Weights of a small GPT-style language model, trained from scratch on English Wikipedia: 3203 steps.
Each number is 500 + 50 x the weight over its row's rms, rounded and kept within 0 to 999. Layers, rows and columns count from 0. Numbers have three digits each. The size before them is the row's rms in percent of the matrix's.

# layer 6 MLP down, 1024x6144, rms 0.0596, rows 491-622, columns 2016-2063
100:413421488511473556579541529529526578548527616453501493491444532577587470451484591576477477496484434495467524517504492403556557532581497392450540
100:539484494505446471471446518492514530542482494504490557470497558436430459403481489464529580549565478589470434567486566501514501513467476566506474
102:595447509568512466546468562490543479572445541525518444528438537503656506485546528473494391608521507459543548468517550538582500591458461506465578
100:450585561559533488530495544626497492552516507489461528448600442499477465488583509476475422515460539520496511480513472443502487504610488519413460
101:490496609435460499521485484532444475515482500432514475518553449492497477539467533399542562556488468541515561530444427440542485556485469427539506
100:458511491491495434433485533532594516549421465406460448511478442447453462497442561508541546515432464565567447510529457537529525509463584401485462
100:409470501366465552536496530558532497421575392529521524455420507524484499559373527473485415512462471561461530438566428486511480479591522571450503
102:406488548389479537454468491436455518476446441467462439501545516425485522431501508551489527404470536479433509435518437461450433469524469483478529
100:511463441545555464497520488541555461453558615525478491458460434430600496463497419479498478428531509538504533584470527552475614570554474504418674
101:475430458514489506520477546527458539463489558474474494528535494574512538481467471523495436529505442583429487466464466517510493473520567560450445
099:545470519531553518485488510494396534494483542513444504518469579486572556456516447421443498557461474507533506504449466500574547470463460567557548
100:521557477453484523493435533506470492485531482517566409428361507461494538586586512498505527469512616526418442534526491506553597462462450488505494
101:463521460493547479499396470483493429514516477531569544498431530546367518513455650473624458421524499496505522531528565499462488532526509501470455
100:436385542536379490448592446476473478534501464581459435473526415547530488466491368547565503372538488429485526481511526489503564578504511500502493
100:500461475493453514569567612427473444410501564442581466597494491442539534449596536456536484436559415531537494476485571519468502462495503460467486
098:447501485562404489477496520564462491449444509503517482603583453489580574545496446560509545552521587477541527544600502448512475402566445558559474
098:475375449544516460426433473381583522660446455537554498530514563463476399491454459498513508499489449500514477500535439488550534508508499542523425
099:507461493535532474485524524513500373502524559423456518595499518474509453511487469556382446520505479467399520426530445589557469518461533449496462
098:440474507499527600488390602563545462477497480471423461501491395501497441502501536443494453488526496501400517618477469557542518596445404410521505
106:529311474405512498503530535510438401476427500453607500420587566532568546438452581549494529483495473480522498511519524473514484555469512579403559
097:412562574526494442582448453521407501502587485417448518450486572494505530472593493541539487590444488459602447560546530512519457549537500584505399
100:430443430476491469455550467470434582406575461533500497522534400486528611543486490553471498501476633407561432500516551587558521439579498473495485
103:379559426476509535571487523454412509552576532442506470569543549544529538515529569521505524582411479467554542435466573515587387582445534490459542
100:413444501537429497531470473489578547496504516448527488473468472558507488535586597526446538505482569544408573403509528481516400555493471410427560
102:588522596469537531530497509454515431482535390476399515542513462536524390515460499497542544530512503514606453455535459551532405447507552504568471
098:565439474455550449486522482460428527505464474507643484662595603446501484452454492455453425532616515476500445559481437502523548504415494504454550
101:495550575449531547519498527532522510501521474460454429509528517465565499431454507456563524476381467444593548520406523454551503494474582534402450
098:543376494507480488466494515537583487534498444440450573450513499545500566512462494444441405529525407585586477489475487567435467461561500496514555
099:470487545505556561459573514547457475470492563459445574451485505481510504458497479476491505544515522591427457535381504520501593437472479536408473
099:513510563519538571477444524542484434516625524556438538562480531503408626516493448454437489553615479437446496475518511423535527487537525458485478
101:514495452460458448558511447476548375523484422541545567511478450481497562463597494466458508452501487514512427586456437537560478526474577406550580
099:498506535622434492481512529546481475440572456485440434532467542494508524463502527513472507497468515520475503539468506498440434480423629424547528
099:500470516472551553537431464541469468548432404581565507554539442456584452498493442584508507399498513510454477514427507562479507470583455434506534
099:416489537475574516580456548459383530477387520513536439451465411630424558595544504376480477461543422480479617503394446590522539447614463475516463
101:469376488482460510545423561511567542407481552409532469581501462526545503570483479498486506479481568498530459507391462555526503545515451505570515
101:401462555535407496550527582525472519533446502492563471569559500510507513534551676426355565521503501472481571492488491487539437522530502459574527
103:647506504514452551421548443535533461629467472456571510514587566539499423472541463470454437494526410551453443452544481508535425462417474481550570
100:589573553539438442457438531446560491584425553548418505564485510580477672540505471562480560479483513484463495508378493479502559453584531426565570
103:516508450586565521466363432518457537527454482470457421466480572545561522452489578530547534623459463486463425487477541517555564600449473437407511
098:587487574560562428535524426514435455495484508551541513447493602490473487487465541466474503489555529550576510541471488421507400477550473567478479
100:522511493402505439560542374460507495553488428465491504513507488554450541538478578461496481468574469489525496481579521447588502606451521446504521
100:438516458523570534457592428538477505521460454528475584396544491553461487440439465491468503468514445560553522552497445450410506537448543484609441
099:505494475553467450405609463528468581500542472513405508568528356502542489537467542358417464540483447543552479490547534491469505409487485529433538
101:499481508472418396505528483478401425597482420429467482486418550515557548538464363467484593554466545439448446494570603537475477493518474509483427
101:586434446496438479537503482515490364508465573542514472518481447513464521552528445504397479589462515555515476531468474502499459471559528426482452
102:579531506508507425462516439493532539408541454522492538535514491535450595413517550467566564482500536543488559518587551490503488439493557516494504
101:549542480451522497383382504422481441505519555491443478531500384483543491518500586505501508520474448424605417476542492531512473462459444485522436
101:494494469569488452463610510497514458462654505470386579463471482515552471473485469516421528415543448477522450478506557507517481533449555466424479
102:457489555549488597482342450460427498554404524490521521616465422475466446523362462525393399485600485522474432439485445418527405551524501426565529
105:518418428464527527510550487448476579542505600512477403534546406458579536506493364483446507427480512433585493455513519514464403433532374457505577
102:488564686425512489476502453589427528454444518504471445457501494501471427586555588516577456521560590536656470489572531496523510567606493495536590
102:499412519468591508546531513567543491511394499506505485495506492584534489519438399559475527523486416442544490535457534426486524565451516467578461
097:527534505492583458494517495541591613459559601528421485492516499589525634540583442497484451384585440532495444549429548490644530544590526528433485
101:522497499528541579508461565534550545571560508479471509524505505583417429488493496474576509619512549421456458508478416395528369484491399425608522
099:518432506545407511467482432524461425503531554544582448430522610464558489549534481420518495511497529481588431518479413500484512471436483511444486
099:470454538511454554510523464425432551515464494493487432445454508558487413516464482417419408541538485512484393455473460535423450467514466386448505
100:538456495512454534474422522527569478587435385568491495497425498536509518530484456491516463456512526414450479569469501534548616504488559616579580
101:531512401573586557468396479538456459556470549491516510600460434511458495612483535456392500467433524532449436457493622468554471510477488436528526
100:572585463541426525482486541459502523504535539490539513422505430415439563499527558547473494523598531505451524446477500378490588521468493535513537
102:465485429599533473522526559510486599503447504542566529440510502483478456448521499456453476623465464423527545442549533537478471429467466549570430
100:473521491541531514514457430551513437585494468473509534524492358465467520549434528406500517487483525466571474512543554492518489478471465491566547
100:523586551563538496555559542493483449474475466460589506503492545475496481490424501566502487437555528433422537447414534565531559494495474446511516
104:484317513416497481491516570483438540471527489446439483531531464461515516461454540376531537495466534433531532490436496596512462510507522556460543
099:450507574570535526487489466485438496477369505527528449578540435539584545462505540568513581462461500536555502439393387418528497477552415460472490
100:457506551548472451481484459484524553557515468510514534484471533469497479430514495547439555447463473500477533407555535529455534530526505545593477
100:539489447521564536534565582466517390517496505488472570446552492473512518557402471494424527457436447485609430449510520492504512434501541532509456
101:468477474525540521513474468495532502502462517562519478432418442412523490422566488400491459508482514530536525474532505408576438473601458431512500
099:455536424526487421486553545461585518492464522437555512508552559511536569531489471485535516453524462464481428441514447518513461553461505552548551
098:556515524430431470564601508439480451504501471549428443547473475433407540578531500504473461496469502442397432477502498522531605506459527474478500
099:491526443543517532549635479572465555547472659465524403466527542464486393547469469551438448504531557439475463447484532544607548489404524406593506
098:574502523553491557589559518513513479543557442563517512536539509444503461498547541548430486540498591503484456452524486465501428498397492441492598
100:513600474473497458581553529505445535551485489490508419494599527444518512493482529549569495519445522602494590443580502505460472478427558477507537
100:540508444484488441502420451569428488564556655469392534467433497460479527507529527514440475413564417523576498473372456516551522423490501530429511
103:485452497526510505505485551601448511519444508480498474581460471506487464418430466435371559575518434516431439535537541548534435476475463389513596
099:539454552494526535495402508346609428529569489481518493462491521512569419509475467564476471444595524546447537450468506508436508561539340559462485
101:491464508397481504488558529405473384546582439498523462548495508500468425402503408455516480431454556504468511479365369498481428495509505503533474
102:451419538453470598450458475495517384600494390415396405456490488516460542488406527463572505472482571549498425599485464506522572483543396466371537
099:508463482521446537522521490477442430458495373498555436496558501503485478476497494482494502560538477489609548540462501566499402427446495491472488
099:523496509526515472531504544564448505465490436557445455468513495403385495501435413399519439468541530450514523504482599544468515400448524365415506
102:460490536568514480463527514566470489370608544454510463483483519493496517490528542460531467522501403519471425418469460534517487482539541499518509
099:444537496516581551507412498426477566498454546531534525451489475565494567506437494448516521493456483459580529468494469541439541569588597550520524
103:520482514544515530487542551440556522545485514527480619488496444386436536457541454505439445476568482566545557426441565407542397514533594617507530
099:401518546426494451508492564528518386481438430406500461447482460508588522524451565536510505484505429528489512532532470559381446501527455530492456
120:425533486530634519431467509553555507558511474451566496555429563453407472503526441494473473534452484532420424448460456467499572432462567500503546
100:433583545517512466488433489438606449421503446513582547501515514346439462473479463424432489474498514480528467511491468560553450488501482430443497
099:511541567589470431409545603484483532575450448563416457450517499480424476413510579512562551507450432518576463455557491407474645524520469451553432
101:513410472538361532540449470537486482538577506470533426620519477535497403481430429479535531379547421593506525507553422519545525561511536534497586
099:456442540483484542488496526561462471437441418520571471521451492533455406412480477507507430494542559481440560570534475547449568514473518521478488
103:546523432551487419476577560550445449502507515466478516438523519556543612481564491434467427429446509509566514532394465552521435531520434436512477
103:519521432440467591562509476509420530485519411459550514548519479625521445491504546497468556500488500481505586500538475448444532356516565487485537
097:465433426468473438574532555517474493452442523495584465554520477537501527443534443581516519535578495450368462565476468330479478519492543495502555
101:521578467539467481523510519471481498500490502480506508490499460565538486464485562572549473558454485531469557590514480499506558546478489517471569
100:520562476517533522555570569445482470540446575552466564439459483503388573468472409559541565495518503542510471510454446460483517431470515482522434
101:463363476452527516526470435515532475514559478511515510521529450510544458389458436467511503502584556402499547617457534528517441489534452437481548
100:436543524436502527477508615501436500518637468489533487449387462538389548471502454394482517442438562500440505444493528352471531485452637547420546
102:464495496541517529496534435543517496507498601442495489446454507488470507464502546522468581457440537531475501487509596481473532441354494506412572
099:602612415536553383391580576465454511512485593443525533481494548492548459467349430626487517503557551434462532459534508539513489531441445544587538
098:572477502501496457549590502548538441489437522548432448525501566459539444563428560534485433570522472358433421536414510467507405484534514473450477
099:514478549550496572432500441478526630421560475523499497415516532552426510553477507518564372522384573498456504513490481537449441487404496375553514
102:515442513511483400526567509458489595528404515592456475470563463521470515466462492579426429536594597441516469531501583524577454487485492543501523
097:492536432490509454547521388438451488452508481498490585505594480525466559468485483481485475516439520414521512501519544467458419468552459516523402
101:500399456450470478441472464442499497492616500522473468443531577545441533644601572504510501480565479488532460547458555535570508422411529468433384
101:511588490544479536497471455523463465465608408442464568494503483548539414495505547493426475537481441435601514502582592519496495578512403500501497
102:418529535480513555464555482447512546530559475468486517477521486428524511551410522501552499639447555457501595567490518410460589526355490574513570
100:522565563486505516447549504592531447529595479471424488406511517541447521478463505560469481535538473478412529449505434496431493496548532491433461
099:525557477502465496492604520509490521457516543482555569490432416498493479507492549531536367488507519554593532503385423500499600393378517591436553
100:474430368464477493466456625442584533501498562472408404511544497504441540518487441607541509564479509502492545468497459512486456504527518481401448
099:533576550468515455532466415647519448574476513512558525423521490427483520562474516521475467550506456493430503495561442558446489573605551491543567
099:516476492522432489543430516485502525585523532504413554630472455534557441436526475513460436432476440518560382488484453612429613562565469423534435
100:513556436467497555448511522399561456522505492519530540494565514543520480542533467528502506587539475505569492579535509554523494549503484480493507
101:455470481476527457530471492426517461452576509558493543554573490420446512458490474502401461488571443427490510572500493370490599409656448486587477
099:513444600467544533488536493503539360545459499529473508600528629535510435528440517514472481507476405480418520501507526546371507541459461566564433
100:536526468558476545536438554510473555557452506557551466563391493483452495498470509577518485434540505460476551558511448540536447497493462434543610
099:545516471494438502572554492564530532388581435527489504511534534453520521520476399391437481572578488490474513492478408420489615394469518487510487
099:462483443607496562480437498587543491483515502503614500566504473402532436455472477541482423473555556575479496482461572544465405594514483503482592
096:481415615459482447602526554524459476535399434566490531534507474555504462562473505464600443554428576485484495453339472459561489519573487599485527
101:545518506523515490518556591405491443403464551470477553480453480522444445457456491455556481524485521522547450472512453511563530422492542552556512
099:481508519524575421479486538529490536463462476471465467607537479546486528444592504464548486539520483533536529586539560503500536524477495558471522
101:495520519471496560615487552535518540439454456395565437522516442472395460539471448485482636527509563542537511557527467462488481440467603489479536
103:544520454489548497444579455411514592587490578449480480457568456432554473541599459563495511515446553514484402439481538438534369614574586535458466
099:384608450546448525566434525436498520459505426496514495492488443517575522451527443507478505531503507478548537398551513488477583514510588512495419
103:490562506521553546578432454557537478576525515433515488556491616510513444507494527503329527461530549533484425492467508482461503415487464507499436
102:607511467522525557540533525498426487532441524469490403455447521475416458448460436569504426507480493465450453499511544460536445462559539510548515
100:600589455504463535506507440426394550564518444304506423483460569430497476508635642493483502504531493536558463501449551465383494553535514507543471
103:522469566553548469568420540530508500510463457523478536469551427494520512521487443441445502507457588574535521491467514522441529632512635449479469
100:463538506462542614559537456426444553593545594552542543524417462525518550502456521489477543415456505551495561499483563448480545473430467624463517
100:477536519466536444476467440400545477504426411478549535579467495506537497487466407524459393447542500473477532446500458488514501514460499442478529
100:448503501475507468416448378453447485485417479463458563562536526521579443456494466510497540482491462477495534454435482524540439474515579561540496
101:567457421433603466540548395434467484483512520518460486567512516470610466465514556426507435457497497538464379522492549510542471461468474476598499
100:468466484522592436428516532526551543488477510550459543498568574518477542393499422521536566585438444481507495479488585492432554574491473517428428
099:521462439473431441415515600583424523511526499563467541535475501487517473487385514565467547465544554454462468513475507497562501520460523512412474
101:513511587496489551553433500457527514517432521480499417513573562479482617421489439462398465583527418473556521492471514486556481518561477561446525